{"hidden_size": 128, "vocab_size": 4096, "norm_eps": 1e-06, "rope_theta": 10000.0, "qk_norm": false, "attn_scale": 0.177, "init_std_down": 0.00516, "max_grad_norm": 1.0}
Each number is 128 + 24 x the weight over its row's rms, rounded and kept within 0 to 255. Layers, rows and columns count from 0. Numbers have three digits each. The size before them is the row's rms in percent of the matrix's.

# layer 7 MLP up, 320x128, rms 0.161, rows 160-231, columns 64-127
095:107158120142136090092143150121160129143117116085107141133150121136112093116090105082173107153109094100119116130127148127130075155166108142094093178154094140160139155132154133112130129115119132
097:076116110121149134160138124130153145063139137161117104137124098123116118139141086152134103116165124179202093112163120111138143152144126122117091151190122139100099129107121155115150163125095113
100:121153117164149122147078115142109097115160138135122116115169163145106179166146106103096104134139116185145131139121119122121130108137142081117133100126107102139132119128133198148125122154118103
110:117124104137161145127147109160139129131125171124141130147154137108119131134132107123114128111152148120125137153132109052154154138117125176134117155121165088131169120117138132155114135138140089
097:088093170142100141104112170172129130102154090090123115151082112109100118168162152155092142129100117149106103149155138132091151127128138119113114139118129135147166121135143101172125136124103124
097:107127123153156118151119120164103136108126126120101160118143094101124116139144165094155112170156102112129096128134107098128110137074141073110083119154175142103145119088143109137132111152132079
096:142142123091137139105112127063139117164110104119140114124093133120100143097141195154100106117150114185118093131138124119093139102099129115129097119153163144127159072145118092117122115121150145
099:157158163102103105124096167128122167168163108161134161145137128130144110133120120121158114162104158124154118100143144107149140141106119112120121120107133140090086133106138167125135112138108137
088:148093154163131131132131142134146164107173132111124125101144135108180137109133160131146124148118111144112139128158150091166129150107142176181115165129113137143151111141168152122124126152138107
096:087173155108156062095115155118129171115131132076110149158123159122127120132147130086130163129103113069129158119155109128106112151125097110107152125125193149168110133160125107099105112122106140
096:117137100151126081150108125127143094144111111150149134120174144150149110086132126123115086115147098124146095101131119133100138134141116137123143162094119161127125124139145070110069136152132114
110:125114091134130090153136103169131115112083153133123167108105077128116152147143106135123123123118138143105145134093082134066128167127169181091120143117114132110145121156129111095145122140113145
093:154153128100142144133135137124095146136129161118107144150090136117128155151113107087145152120158112123119130128139115121167147120123141124159112149135123152102123098132103179143097117105126105
107:155106136153102155084091150140120154095134091086124180103075120178134151127140076155119160132141112107135128126117103121162128126173153114161121109081132139148115131138153142149134121114161160
099:099114142096101129129120145141120106135163114137173152099099104146161163116061133116137121138150175120145162113119096101134124134129147142142116127148160123165125130130152144094114091144101121
103:090111121138179086113083159132131132178120097159153101137111151139124101131130124121113146112124129122112136110119108155118081144128122178095119137138086155106116171117150124078099152140088100
089:136123129109132152131103146106112119161129128070109152124112150130104138148139087119132109171151119123150122107104115129140124170128100120148133139122071161120144163159127163126130104119131115
098:110110138149117135121146153111152151120121130096128124116126120129101141143170165097144201127143163151127114170110137133130128094138138126161128112129098128136122097102136162146124166134117146
098:126138109141160121132104142105117149152122123129052129127166101127137092142110130102100130120094104135109142140112128138165138133139113163122175151145139154185167144160134135128100114106151105
101:126118080144135110105126127138107135159160119144078137179138114107124125129125151109157136131124137162117138126107148107152172104147135159100148141136075087115079131109099140118133150116123097
102:153144096161115140151144163107113137106089119123110129115147155145147130136122117119128150145160129091151116122139141132120175100151144077092121150105130139118150128100107144120122106135164111
099:134090168129130139102115121122142138140111135145091127158102147117114100148145118160094076128114128124152122098150141105164120121134110093080127115145127177162123116109128131144103126161148144
101:143126135132155136157096148160172102144142131132109148101125154132130110132159114166168145107168174142126129151120117087125134073102112095175168125107138112135139097091096145152111109130121184
109:171125127156120149152150100144108100116130126142077092140100128143158135165134168147109100148101138096135130113152144163163155110142153153128132134151159114119135163173160125140140125136098147
091:161125090170074122134126155104126132171143150143143074146164128118131144148136122116118136138142110177100159114133148118120181124144143119113100167128145113115117137130168149104135131154151143
089:121145165103128127104138154089104141114140121101115108137128099115121115141135151127078137153129102105116120110125172153134141128096103098143137152115099140175138107154121133132104120100111156
108:103088094115130141127084148138138132212147117148084112114109110141112102102076122142143121127129152098124148131126105117091076129118110125118127113094074165157150081092096142153129134123107121
095:094110158151097111157140153155117096161086104130121161106134155164086146101154145139152156077152132092112132157150121170117114149109177126110121144169153090107110141161111117130100084145137139
101:130118092162169158149167141091126070111128126129093179078120131061119123124106120134100150118134136110144091121122127178110153064158125119150104104146082121149135109121100106132149140114139148
107:169130124155148154142178170147096130121150133163094113129116161135135147148139191125148106146122164149111100132125163118154110125127089090107102167149184096137093138158133123131122099133112123
100:144143128082122147126078109127135115148148137121116121088147143153084119093129130147174116124121113101115128170142138114107115173146118124106157121106108131116135141165049157123138124165168130
105:095115134140105082105182092111132117168094125141155102144152128162145158119145103113119126093133149180100127092114080163095131150156147104092123141107097115108109124124121144139135135131099090
098:139152111129135095118132101115154112138122122103106131168100099128145151098121126130182130133148109174154134152139138131169120101087114141143115132095101143122172152111123081139174132136109112
117:135154119149167138125146104137146133138095113097133106072144141127121142103167116109126106126112146147093138168132119142138154104091141125183070193172130105154131151098117124112140135164098128
098:158151128118116130161113135111117159122098121117115151105118152134139150132117106182136176129106139098132105156145089094133161130158134092144134141152104148130112145140118083137109156160136121
097:144160150134112093149143165119127107125161090159090135104149079112102113103114135113131123150142116134112127092111129156189098128127095143086145152171103090123108110136119123128120122174132139
098:148118152148130166152157136127125155131159107135113105169113124137162145125110102098081165091150142119120107142109145119104155128132146143151095178135076125136115096129141143154159107142136157
100:124116144128169142152092123109135132117096119111120123144159130198157122147075129139093122138131117151101136178140150161151138177100130149095128136149107124147132147102136149100127096087113142
096:121105147093121145118093158105104112162149116147149161098117126139094079135124144151130094089163114152088116135109122108145143150131124127101126106185128140100124094115131101100097138121145111
101:107143121137147146118103109100146112142135129121168114085158107118126157118115148120161093159148123174086147086098096144106118100119164140118116142177161091167093148056152138096073127146133173
095:151135135153121133123155127177140126136125148149146097116118102135142151187137115148166173125147126161138159070080116119122092121126113128124140152142176160163096140087147137082145154117108109
111:113077119135099133101144145115138141141126118088113165158126133157107103131106126128152124150087116121155108125164116093164123133117129140155128127133081134132130119119131150134121096121123144
092:131102115171119158101142148130087097181130157086118125115153123110123120122138150122122118168157093118177140146129101112086128129097087157167093120164111156109147100181153165110170118108158126
101:138129159105132137128134091120142146094143139111179099167149172170149165142158105120112086141180136121154144085129149097116122115088101154126132140106138147137168124129154120104138112132130122
094:152139124143115138175129118143138174136133073106147153110101158126129099145087120113153115115150107162138089149132128166091135159137157110128122113101087146132148109158121107138128122119146134
101:142117138134110121136133149146082172123148097080153130115129104132089157164117127139127133134118143120168124158138145150151126111104088143154124085104115168097121127130123077178127138124087114
109:111131133117150162122146132126156101148098113126158109135085120114141109166115125121128141095111110113129159127134158129089110141149128182168153117108107153125087100169170142140132129097099147
095:108108112107156164131135116070182194104118146128130151131119136088106157164150170093129113149167114144091153164175171088141096145124140127159107160116164123154131152122131073097122099120138112
104:130141130159093099069147129130128158138116110120205153063149168130128121138176097136165115141126118134142123100095120130080146119174148123162135179104166137143132130108134122154135144133109132
094:112093125140138108146148123099158139133093141121161120081106143128091115114109143119119128096170099116158098138148148123146102101112147107172175119148166182154107085136095130138128139113193166
096:137136133090121164102173141101105123074109124148105110156156092064117133184113108125116114127107146119142114143131096118165115095154097124136115126105114122121120099109068142056109150179118108
114:139144132112110120119127141132123112150130112151178115134137160141170126141108114155092151158108149112103157183182132129119099116152140131138175129143102144134134105144168175126125147111116154
094:138154157139112098098130170133129103115133107134118160120085118111150103140098070135159169180182146185169149153137073130101148123157128141129119135096138114138145150109134115116129166118155107
099:148106134148109117178156087139089105115151169123119147128139103109100121113132141141120082100122082157129133121154121125090092129127141137136118149170094140116178133109100131105145085120124143
111:106131136133111120133129142164110102117140136142111105132126115121117131104142149134145155144122107097106127153129064205123157120149155138112127136173132136113143153086147128163160102172098108
107:114120110106146149098137124149148109113146107102082161155110098172093095157166141131126070121104126124132112126114108118126143141135079092116162107111092148163150141088115114149135110182106107
092:130138092115098154139122157111133101132140145153162123087141082151141135146138161121104131081099075135149093081128126150137127130129120138120086188141061128110158155133150073142117110184103132
102:124189121106154168121121124116093140160172130135092133137106118114106100081140135096143120113100191124139112145153111154137108141101102146125148108105135124130128139133128121076099113086134126
107:087101176088114097118105147127148132099132091129158145142099116168098152167163145142170113194094114164143103111139138101145098148119129123152133122160122086092119152117138087108166142108143142
099:157180106106101129108124142130165139140123122069103128170167132156088109149120149115116103122152136123138125149139138104150189156132125111095101120139164115145097097138129148139173163123140130
096:156105148125150136114162150129120132124165149140116148111087117106082148132130133107126126169133144090112147135160170157147170105063138144116145135131134138105126181129124147141116132111138085
108:094134130134127099082098139103144164119143112146130170149189146147131107167108132109102139105098164126092103102134130128127136107119175135145143113134110159145142124123145135127130187130107132
099:140165097110170110108114152152128124115124119130089156147137153153095098133131104142105089135130113172169144106125092134129130163106165107151096149114152104117161140128088152123132133105166125
082:156108146153127126152148057135124149124152139076123175093160145119121114148139130103161158153113133124142106114146139104127131158090149127154131155159099126149161130137155093116139119130138143
100:172131127095110116108144090154111121097162091120110127110091134123122139130108132141098101112143134153147114114127082077124096164150120147144125117106109150149086125139137077110110149109102128
102:140110195158105168124150120142132168059086120099082088135132089171112144166116105159110180090146134092124116168138142132127157121176159122105153108122140165161118146120141144145137116128136108
095:148114105122087128119133138109132115118135133083129175141127139134181075125149154123150158134113113124154118174106088151118137110095130124096126147104160098170132136159120101112141134137113107
096:071154130096127107168094098127145068172132128080122112144111140143086103110142108165179094101080150113145132129144101102166120165111115143096172121108134094153121111138098178140127148098142117
105:143142110173111109177122160154128080119113132116172144078145148095134108136151186134099150152135059127108122111135160109117154175093127151096120105147139104147088121123157157142159138113095146
096:142143134091131130107133103139135117084128110129129142104135113185135151130099133075187177102157134126116119090159140141112117154125156134145153126124128108109144119099129124111112124129105138
103:119150161111149148120148112138099113110086094101119117123126153091085130134132106149066146095100128121112166157120134138115138098100142128136124106153159174145174106158127143116124146140125089
086:111099101073127095136168151086135123114131129126150127164137185146105163085111123157141101105124108135074162101124133127102102126128159149129109139136157140117125121131102150122162102129141086
# layer 7 MLP down (transposed), 320x128, rms 0.278, rows 160-230, columns 64-127
099:155149114147156148155134171113148094135117080119099129125126146117115153160095175093128134141129150090148146169107131106115134170141100167094150111136155103083074152110119160109098139133137121
101:163125112103129134123105111105135115136112129134101092111121149105113133116099122130143122093133142142122138133123134126128116120107124122184149118127152117126160086127108137164112135121133118
074:117134171119163124104096135125141130150127103131143117083132114177121147148134123135137152147125145083115132114100093135093145091155082158113119114093125142128101115159137109095124159130144160
100:113123134149139105082141130115162106110136138125102125111098141127158133138099145140152117164086104164064114161141056106083146128099102109141076097134117127140156133101145133131147121120114107
102:135130148135194123091124145105128123116141123144118115099093132112148128108115121162144146152141117164139079140147108147127129134157110126112119104085099148118115126116139142129117111144117084
099:107099128130139186107142123108121117102094107123115126122143121148138102113125120120134154127142136159145156136176088126127146068112173121125157121142130166134087108167154176080121128093132137
101:082124103140152112110091163118139130135140141076109110133147109122132110104138126147153125111107101136130121121173130114136147110163108121150149122127103141140086091137133167105116178174145111
087:127166133141117142128173096175117109105134118079136135162126133133108137144133117134152124099135161131125136118143124150155134114148177089133122109110155131157188136083151148113147102112078129
110:126132134134102119120108129122134182129132156067102132119132096136133121150118140198090139116113120105137114117168133156134111117173121131117118128122115127131118146119132136126135093155098146
095:100127166124091116107141144142150142188108102101118112128165172147155096156156149143157117097157090133124114131132154151101134107109100133110141152133133147120141171113117170130097090144105105
102:089145131112154098176097107121145136127128139128150145112086141149134086123140130068150139121136125165113139095074097150102120148142113088137125134113097092160129155152113122145105118169179128
107:153124140088151117148153145061137137141127109137139146086124177111151153116114130117119108090160148088108134123084138135116119089114157107167176081097168093089140137091098109129132134142137070
086:108138178146160128043127145146113126164140115113142098124088129110086135121128128170145129140126148137133122130133169137090145123091115159129160118079146109133130146164151161107094148128163147
109:110139147116193112134130143134164147129089127134101153072099136123155124131126124175097110177160110117134151138162135162139133086119140065125157121132128128121107104147118118110112116120133138
099:120122133120138118119150119104117136099120149115122123116150135146141093153162094139154143122128101137067153116118102092127164138099100139107122147111137112125153168174146122086100099083107115
103:150121121143146118088097135120152138122102132100160082157095102149152130134142142151127130111129127109140115133126120118110149148135088123129197113154164112140085158146119104071135143170176099
096:160100128143115138127127161101124105152147098057124128156150128121077170171150157160118129133134073101143127110105122139163121124171114166110071108146127141129112108152097095113127115128138131
100:103153175122108130094147120137112135124128134098097115123147119123138132098152126123104131085170167153155120144101131125139127155137147093160135152137082161144088139119095132141130165115099143
102:128156127149141123100118141154138130123141096121108107095092148130138109135147156141131154107086100101170117126160122147101136141129114150110096158130172107141130109113128096158143120121118144
100:164105100105113106070128142174123110123162083123134136117100103084109133136131129125110145101150162147147146096139077145144135126110136130100128126141123147119097100143105132062089108103150145
100:169115125118106106163168091130141112132126108099128144107123117102171158103097154132126122135153111156098094167101119154121112112142157145159157152139183112116094162171150137122110144131101082
097:128102116131130120140145096099130097147146118154106133139137165136120128109138123118122128107126127142084145114122151091101165160148121142127096122126129112132154102192130138125119091160207144
103:135100128119162166141152130124196124163107142092147139134103151079130088169159173125121110115140113149131163083086086138118107139113116105131123107085133143158120144115112158116118114127125130
094:131131131121155176122130126122111150078126111093130142155123138113103132117156098150135162086159105121126129111123153168096137071131150110119129123133113133142140158106132168120114130148105107
090:128110102165120136116124100162145141092153164137099138096112191113152100150137090148136144070125154138111143137125123154111162138150172119128159134134110109133111107128103109124114116142137095
097:086129104165116153142125145120114137139124133142103148081151132142145111114112110153093120106123092147130133115147175110098141146119107168147144160156108108129161130090159107140086121161146110
105:154128154095125135142132121096143122142129140150131142116146141135157160105116180110166094128110131134084136142106140111092131088111156108138142104132102137121146115141085096099133152112095123
098:079101136172149102164118129140096076116127092115117104117143105156099158087129133126148107125085143119158132130156098148151148136121115144147103143111123122133130120127168139138109113099128102
094:144085116152151167103171095097153126111146140140117131105126114132172101109108133149108114147157154149149125099132103130144130142132126158099105144125098139152148148121126119193163097150111138
101:101117116147132162124162100113116133139111116130107108160126148103105188121129074118136139121074091165127111178108144142143141080136106144130167094147085140078137125109115137077155122092125144
093:162087135122112142151106125140142137127121153150118129136157126163080152122112146135130077162095130121115135165117115130131170162172085133108187126123103102091132088156157103151127123108156139
101:134163119188130105215114099112147157134142152130121124105104124137142093112126079124133116153088132101126097112139155114107115134158095191096140104142113192140150124127138100111158109114095139
101:143119127137169120157091097127101055107108153121144176123135081100136122130112134121112111156062113113120094118117093158124110127139107159137110126124110102114126131142095132141106115127108112
096:126117131149134115167143105107120119170112157155181159126102135130121151115131142107136124144147125138107119155088128111091151157131130117125144124140150113099153159109132127107147123105107128
092:143139152081145147144106132113164112123125113081130130120099106128169130083104136159109153165123125100155109162128124138112134136168133113161148095169134145155118128162106133098097125139125136
092:103158167068111137098162099124132125154153145151112104125116157131146114139127105165127129119143131133151177162098122085129102139132126096164141132161118101109165136091127112096159100100129130
101:081112173080088125151087135122171103124154123094162187172120178117152093138146132116115139145159057172151124145166111086153108164152104112158153127170123122132124122121174130110102124118140134
103:143142066129116156131177103167151132120122116120096143175106115181133140141106118126136126132119157119160135120130122134125127132143100157112114127118097154140075130141154108141118145132121156
101:166180075103131113153128128158127157167117132085120123158136163115126143168103132172086120099130141143159149171160144123129145143125146133175122142130125122148124125148097128104129115144149132
099:110127171175137123158123145151135110110131125154149100165097160120122102092129135092133133129140098138136101163132140127112136177152145103120128126130108105117118102124131146127124110114179114
103:119105165118090146149163083097136094176078133131145123119112092112140154120126178113153127121155141107134112157142110134128133107150151153121134123086148114109106136119146157098181120127104111
116:161145128146126115153117095129141091137107136164110108156095108134120129080128113153111148152116148136138150124174129118191154129124135141114101174169108107139090126160129132088117120095148137
101:163107168128142097122137136129110180080108125102135110108174139124133151139143089092142139124139084111162131128114113119115144160121149106118147098101151136137075146141111172106136107120115123
105:151178077116132121142143133130164131142131154109121131117068154097128105116116134148076200120169109120122134114170134138170109102119127148095190117110145130158099116096159136134146144164123142
096:119126110094068094123116161112088148164153116148142124140123133121129081146135110127123083135139149122088154145149149122121094148091131096104102101147120132138157111095095106123113121118154182
096:128123122157144154077118131104143117164134116146143118133131132128093122108141140143141129147152104160118101144145108094148166161115077114112147150143125164115099114152089148115131137141142095
101:108150125103097121134164122111128093121107129100152125114110144143098127137109143124118104118127106125114146150141129123107122165138099157146133116123142087096102122134129168134078129123087152
077:085139111102071113146115106116131152129148138146117159134120113094125109161144138075155139081091150132158121128134145134112134128134152109150113125116125111119190095131099126139147127161094144
105:087097135165160122132145124112132108138155112122125116119092096146126130123136114111126152111161118116106100122129052107104188158077110097120134091141129129127126117112111180102134166122121112
103:136128086154115177118128135110155117127121136112145139126129135159108130165126085112115130112122093170123123098103128123140117150102140129155142105081148119105164109115075070106159137184140151
099:154125136138121108089105133101119160135086107117110188134110123146110101130135136104114142111134095105130072163131089152144113115141120152093186128117141139138140114161168183142144102136124147
107:141161117100121131123132142108112121143134097108106139115123137109163140121134144119127141110115109121108131132078131142126149129117112135139146130139129119103112123160144110118092147135108109
092:133131141126115154137159160114109137149117043116138091132107054095127128136138112137109129126095112115153098130164145137141106156140123133110097076118105149136076111125115111115125155121164166
097:154137144082112142147134135095152140150132120137108098156135162140117134123077103123181156124141140131147124129156143155170130123119129112147102127118133139137114116092124146125135115152150106
103:101109140165079116186122118108106119113122127136203111140100075130106127116128121146134139111107129111111147105102113117103156115169108157090103143130109115117108122130133090178108096072172121
089:154126130105121109144143144070146121134147145179147149147120130122161156155094149098113136139139154178097112156134109118134155130122109122115147150126138072105145094117124107110126116150157131
098:108101146118122156117090124119142146112128076156137120110130109130106152125179120147136134127127112132149130129132173134137113087157126122085134129154140094147161048113159121133104122203107162
100:130150121113125176116146153146114110097150118124104128146098098127127057089157110090102146119101144091153124101143144112131128110150124131146177172101117142092122144147112070106075125146147126
099:153104130097095107120108158118125085158089124114190134142109125160103140106143188105116124168113139102124148131129130104106088126123104149132100124097106066128110166134127086134087126135170108
098:133137116087122144118133108141111129125100124163118111146122122170133094115169107112131084127109119088158133137151144114141185150133161138144140115095119155174110116111152113073108166101151111
102:145133084161124116104099150116126101101132095076098098109115145081150132075114146115103125167164153096153157105140152132100161101108125136133175101108147105159140137081090142138081106113165108
104:151120101138107102100140121148128156110114127128136144175165173119104136130138110150131117112121147126183156145138140119125166136093161101146164111125118134127100103129123120123118101088150141
096:122137177139132174094093130093110126088139128098133134140127083102109121159141136135144155100101146079143094140119123112102117119188136150114154099127140130150135136131173095112130129129085116
087:125114110164100112150129129157107117138151118117124149177111133149116112122110128117191144115111151117128170152151152117117127147173133127150108108128116140139118181144123152103168126129080099
103:168120131120106121130132113109142131079122111084138142098090103095092136098125099146126056125148103133126138144127099102154121100126150147119155093141122121171156121163130127138114111133080136
098:156114103158145119102134134095126116110130121114125164149154129107131129128162146117117132111083105176115104180068142161148123184140136082154103124141130123134099141146133100106142140131108107
099:113122095113160139092126141129175150146164086122170177127141150115173099151130108136116149183120140092150148138147116120122165148119165102128129149136144108117127143115177119143124170126135165
098:107118149117137122099115110112070089124153139154134141133161134129134143145161163078118104113136119158152084155114123131147112165137141141146108124176205110125143172107176126139115116130119125
110:122119091166070123117150134116110110147125123135140146135113136117175145101083152115097133121143110120114139118104155125155124122169132131088150086153116133146117118119120133148154131143137141
097:082146089150134122145141104129135133113144152118126133153158144134093087177145088087116164085101133179083108130176147089115151147088147119122121152129156121115131123138122149155105124169145157
105:128123139141141088154109095120116100166153112166141156141151107109127138116124107083090141089139142096118129112124109150177116164200139153117166125154196112159113127177135096110139155091120148
# layer 7 MLP gate, 320x128, rms 0.169, rows 161-231, columns 64-127
094:087127119102155095142159121127129139118142125121135103120091115116107179123115120151152107100171122112143144135157133122125134105130137146157131147155119111075145119074185165101166124174150099
086:144188130133106139129085110141120061136147118180108113119147181129138138147112144137107135126145138136132157107129115138159141101126142185131133099148139153118107125139140141138110139151149082
099:082141111155165091136158178121121104169129123147156110129118112118115184132135148092105093176159155141099151124120147172099131134121121176147173156138100102097134106085090124176127117133194107
093:143103087124124132102169164129084146151126116118109111134116130133147139140104159120125130119173156121149132130124155153106116143162129144093157089120169147112152141122119087148116109094182120
102:145128159110141117127119102127094171177133162108136109135176068112110133127097147158141148126135182118105133160113165125137111119132083133123147142153110167094121088110113118161136144138113099
107:135074105103138119158127151127100150152138159135134144093156101138143118114116118149106131130116152132114157123131145098132140092157095141149144147155168134131117093114127161132106142122092080
092:125116126085119150153160129120133086131138162151121110123109105133093172147098163122133121126125101129130140119138111108136138146137145119200123149111119117115137129110092133077143165133161154
096:114149100101167111146148117143161128101120138074142120140117142142099084119155137162103117101144144160130159139125127135105109153141097057124142149111109113149134096134143146147160150132167148
094:117153166136136152140115155158120134113116129127128129133130096130188078107117168116166143081113120128108117092154139154130148129131119135169146141138146138079131158141149116180144157131124144
095:087098120167117091165117125116121162119117139127205106138201161132130132086117138135094097136144139136126106108107151098104133129156094127130113140129156098125126114104108116132113167112146111
120:124097131105134136172140121083124104131126147188084102126135115102145127098133118131146101105154146143115179118107125145116131164183117155126168160093092179148150125157112159117150129108150114
084:152133119094095120124138117108071140112145149118141138118129128128157135146121130096163119135128086141107113118135129099134105127097079143116078134176126108130160107134106141132151139154101095
100:142135103136123114169123165111124165152098128150157134114112090145141165120097104152134146108157173151163114143101141149144150158130117154113091131093145140132124145134144153120153126158146089
097:136144151118071141140128114116120145091150100146095098143106107144132137142150113111127152125121137124138125081117142147142113157146115124143147132112101100122070139161124119151112189165164128
107:132095146185143121127139113133092117126158148174091122152125139144113159161111146107115125138113159125134128094119118131098161132135124165113148125108133137132130057125134144106108150089180117
088:156102155176128106138132128093146080142141119084130172105084144108117126147123145109123134136160086138102135103126140143150128152184120093162121138129129166129142174107121112127089168103107143
102:120128129171113152109134127113139188125154130152119144170148078102103124171130134059108157119159118146123144101099102100134133131114099105109097151148103115112121130137141132141169158139119101
100:103129122120081095130139133133088155104163134136152127177089170120168159151114154136130115173150131135134133103154120128080144107118130145137096088100130113085102128118134145138107111138118133
107:122115155127159114115070157162129104137160130112137090112147124145082142118115145153137174140176124106115114146123154158139119144156125134140127112102083109142159108132175160108117114101134108
107:106166128080095104094114112158099131136139118125120089180129152109120153116155135138126098108172171105217134128125161125087167146166099100130130162141149112099132109111081167103121110111136109
096:125130124134097115158128180140155138139120145145175119133140151113115128138103126158132126118167077172126126154095128158099120159149133120159118156112149091124157127149096131138099142138113150
099:084140136204131104120115071114133111129125142148092111140113114135130095140127087074104121126103151126101130107153143131105127119079098122144122130121175148106157128146108156082092135110181111
100:096131129106173108156125147106112149105079128145151124136115122058132145110109155153099144131124153108131124162136105138173168135123119091143104105107130131100076091130137131163106100162109153
083:118103174138130083139122099085091144088145140130110148157112126115097111085127138120118135069149119142150163111133160131127146120127147092081130150131122134129176124093099107099165137122122122
089:090143140116099131152106134157138139147126104094144188072163124098130127122130144109114125149092065133145139161142150162121093110159138139160125143108132129142154128135124089144145068176149159
101:133164146098139170142105121094132102091119140164101125100121124125106112129124134118106135167093105164153102128131112118082135173157106136145168111145133159132148096103115122155158103114156100
104:147121105077091155136109119093104154108144173128173102130082115091144095087104149160142137141129153160071153133116144122114108155161139093119146105125088103117110107098174129150112120139107153
100:121121118125136128083126122115130162116165093144107111142143127143115135122140117170132094139142145183130122146150120086119155168116152149066085153154132130110167109145103109158102141115085127
105:141108131112127136179109125139141143130161120131142063110093088121141145180149167120169079149161149123164126145118089117125134125146133114133136166131159126150142103118135133180146106130095127
102:089116085122137120152124095113138163130135120131132131178128118125144082175117144175124146100102131141130105139134085133160113144114127115145133141134153139090098156118103160104118115139124137
102:107142152121143169155152125090133105091202159149117186108121111107114127138108146131107112105116111092148147115155134144120078131107084148159097168116093091130144118129144140125123093149159133
109:098087135137118124141153130140125094120129171130109166127136110097108118175109121129123160141103153139151155139110119134137147120116065112141094142095147125138105076091067123119146181172134171
108:110114108122128103136073145082130082109147126103093135121164150099115131132126144124109128138146125080133104101129135135131109157107100117115173109086155110076106112113135162116103095137151112
090:104115093138098077132146094164117102155162154116164118141103145136105114158094089115126126141120131200141113117155140114128104160141134152147105124193111130116123120132143140140147138096139079
095:141102120145139132117080146125192122135135070119116154090139108101118114114136087113098153121136088107143136100131121163158115120149148161122117133080129167165151078125131102110102100111092083
104:135136122154114144072103130133074149119118110150137066131163116118162113133084093134147098126101129095134137136095126155118136106109176144119121101107118143095172125170126123133186156148125094
094:100166087112150134123132100101116134138128186137109153147140130117101124085138135162120127107101143116060158148152129149114124136118099091117183098090171159162171101083156111109151098118172148
089:126122165124129087130141142149148124143129144062118103101112157118121140149144118103097132112121137098187143102082136107118094142116126120106124124157141102126131088138162158138130104167172148
104:140121103151158154118103114061119115114132147126115179133126102148118143133074109116122113121142163117155191147109171174127134104122105149151122105142103154105120074112156130154139113105114130
098:084118133112148130109155142119171084094129112137101113093130165139154121148130100167151106157103118140103104091118159122096132124113094141138102116114132118116190091127140120134087127080073157
105:099130136145137129192153147145165161128119113104174121109143134128120078113146095120129133089121100123139121134113126132122133150118095145146116160132191132118177120137118120115145141166143138
098:149089119128131098105149168101110110139098137118122119178131127118144114109150178143118123182114145147179153142101111105123134136096147128171092112102053123108117141146134121121148142100128163
107:091146157151146137154137122091123110167115116142104152105112095103143119138095126158126139115111119111098091126110137175178123133120116127159119151124103142116165164143135134123090116122145089
098:138118108139110152103117112127151150106142162154139141128128127107166133131079127166111147104127122155140102121095130118111139165087129086160153160090108137114111106098118142132137058100129145
097:103141134144140131162135118138116101118080106117064086081116131139089124122121121143105138124160121163145134127157104118148075165131123123097152175127089163128115138138148167122125146135128112
101:114149130107143135076132151132159129126117145147128099147097106100141109116115103162075102100095088130125121113157185113120127162098098161170135125110130090102122095094099163142111167107087143
089:141164142158115075161141128134096096111160106160113157148096164135113141123151112144131152138126155176147163123087122082096116113162107140136142088120142121110135136098109105161120150162078129
111:125100115164134137130132139100139112120155098115094108128146102139149139158083165156130088169135145122109122124148109151116156132089132110122163094173171076097153084065102133156136135114142116
102:142159115107134137144135170155148089100102152128175153086151162131124122149113116125155163114130180155123076130103139133166146132126126135118162179145129110091138099115103123134110146161115146
096:113128091102147114135152161155149141084124140146201088111118121158159156134137151123143123136091122112155131113119138112114117129137102105168099168154128070120157141121113139131105097147149090
120:116137150156119089144162093110156107127155143171135062169106115086083138133148073144099108118119160115154162130111142144126138174119088136128119194117106109105123124076109176126134150151102108
089:163146149151120147120099174148116126112182144133111131144118131184138136104115089108129134129131148135094095126155082142099124133159134125127072152131119128149145145150114140149106101108124130
096:157110102096095159126172131168125127131126173141133123169120140147113157101104153088096123105122129144141106099133108142144087176073149102203155147152127087081126107109137148127164176137136123
109:125145104154115099136127144103174076154110131092142116102141101104141106124155124135148093094135138159114164145178122108133115153127135152174124151106097110101142085161138137111158141150113136
087:097174149116108154113161151109116086123125152096108111153108138152116131129150103129122109157178124158106121092133087166130125129125115133169113121114110111136139131103138121150113120154140123
091:103113126118126115089119117100167151148161136102131152171141144059134100141101125151194122137152108102118159107106123127125139109090136118148143091098109136107114085134107136114159125087136075
094:122057153126123137139134120125135141085121103126095162104175158113154105155104130136121113126139133140128138159118141151085139132145132091158128126136092143117131110130128109162105130167202144
103:126127116126160146116110153113152116093146135158117129130110127127134110119072091131126143137112129156135101154121137160117114103167117130148170097111172110154162130106098145091164111154077109
094:117116103151098139146113137093169137128102125179085132112153141129084143091118101121094126085095114180115141100110115177132115127076182104105136112119104138138164130098148179137143124116162115
104:167118065144181118104113152131104137107070144103108150152134118138126101169118140153080085136154099138129145129147079119112164092124128167144127114101126100112133110118143153116087143111171194
105:114120091141090148131125167095119133126098112152088143156142138162105138128142140095105108160129112176119150120117165091102111170150094162101102134112173136124113113114103133106109087141141114
096:149143163132096152121116112094101127137156134156116107160044159109144084134155096118135162156094142125135150142122152128110141145166119129058170096140157114140147162110168132129150137130128166
082:145179096115104099130106194135099113101138098129098130143096135144131137122169135119108123115163133145118168106094115126113112101147124124081099087102151161108129138095065134121166115108105123
099:149086128135145149119066139148135128134121155120112150147129111088123152129162142122117140134144165137140126132157112150150083126108129165130142128132137083062161097120122124160147100146087124
097:121137118095136126061129148132127141119131154089102111153109153155137128101117100175131124107099161140148153083138102141145138076188099133109126119119101103112159148121137134151147117098123100
090:116126138106148070068174132130154102114118142108157109103129143138141109137143098106116147119118121138153135137134118174146146184133168086119135157147134116146136126109115127112085142122098135
096:077162109141143198135125133101136162147079129134087141094127104094143108128133101125130144120109100142110184138162132131174113140118087098128150137068126138125127098149142149105091159105156100
100:141104094135132124107133166114133095112128182130130142108076168100163124100114135161118141138133097132163110124121155080142124159116105112090114121085120119099107102115117114123127165128151114
086:166133112103106127103131134107113143131176134125113104086134151085141157140161148090114112105096141096109123089064112130155132141174110121147152139160143086145086154137100163160169142143129103
100:125182135139140122148099122141101107143135128114143081113138105182173175130121122133141140156159127148122087136116129079123103128119103134174147132122099102162117140126082126116154123133074138
084:150121107124112126165117163106124153113144171181100117111101119166122158117148130112123153120118112086141157146100109151160099127143127133204108167145168135076120129106140108178118159111123149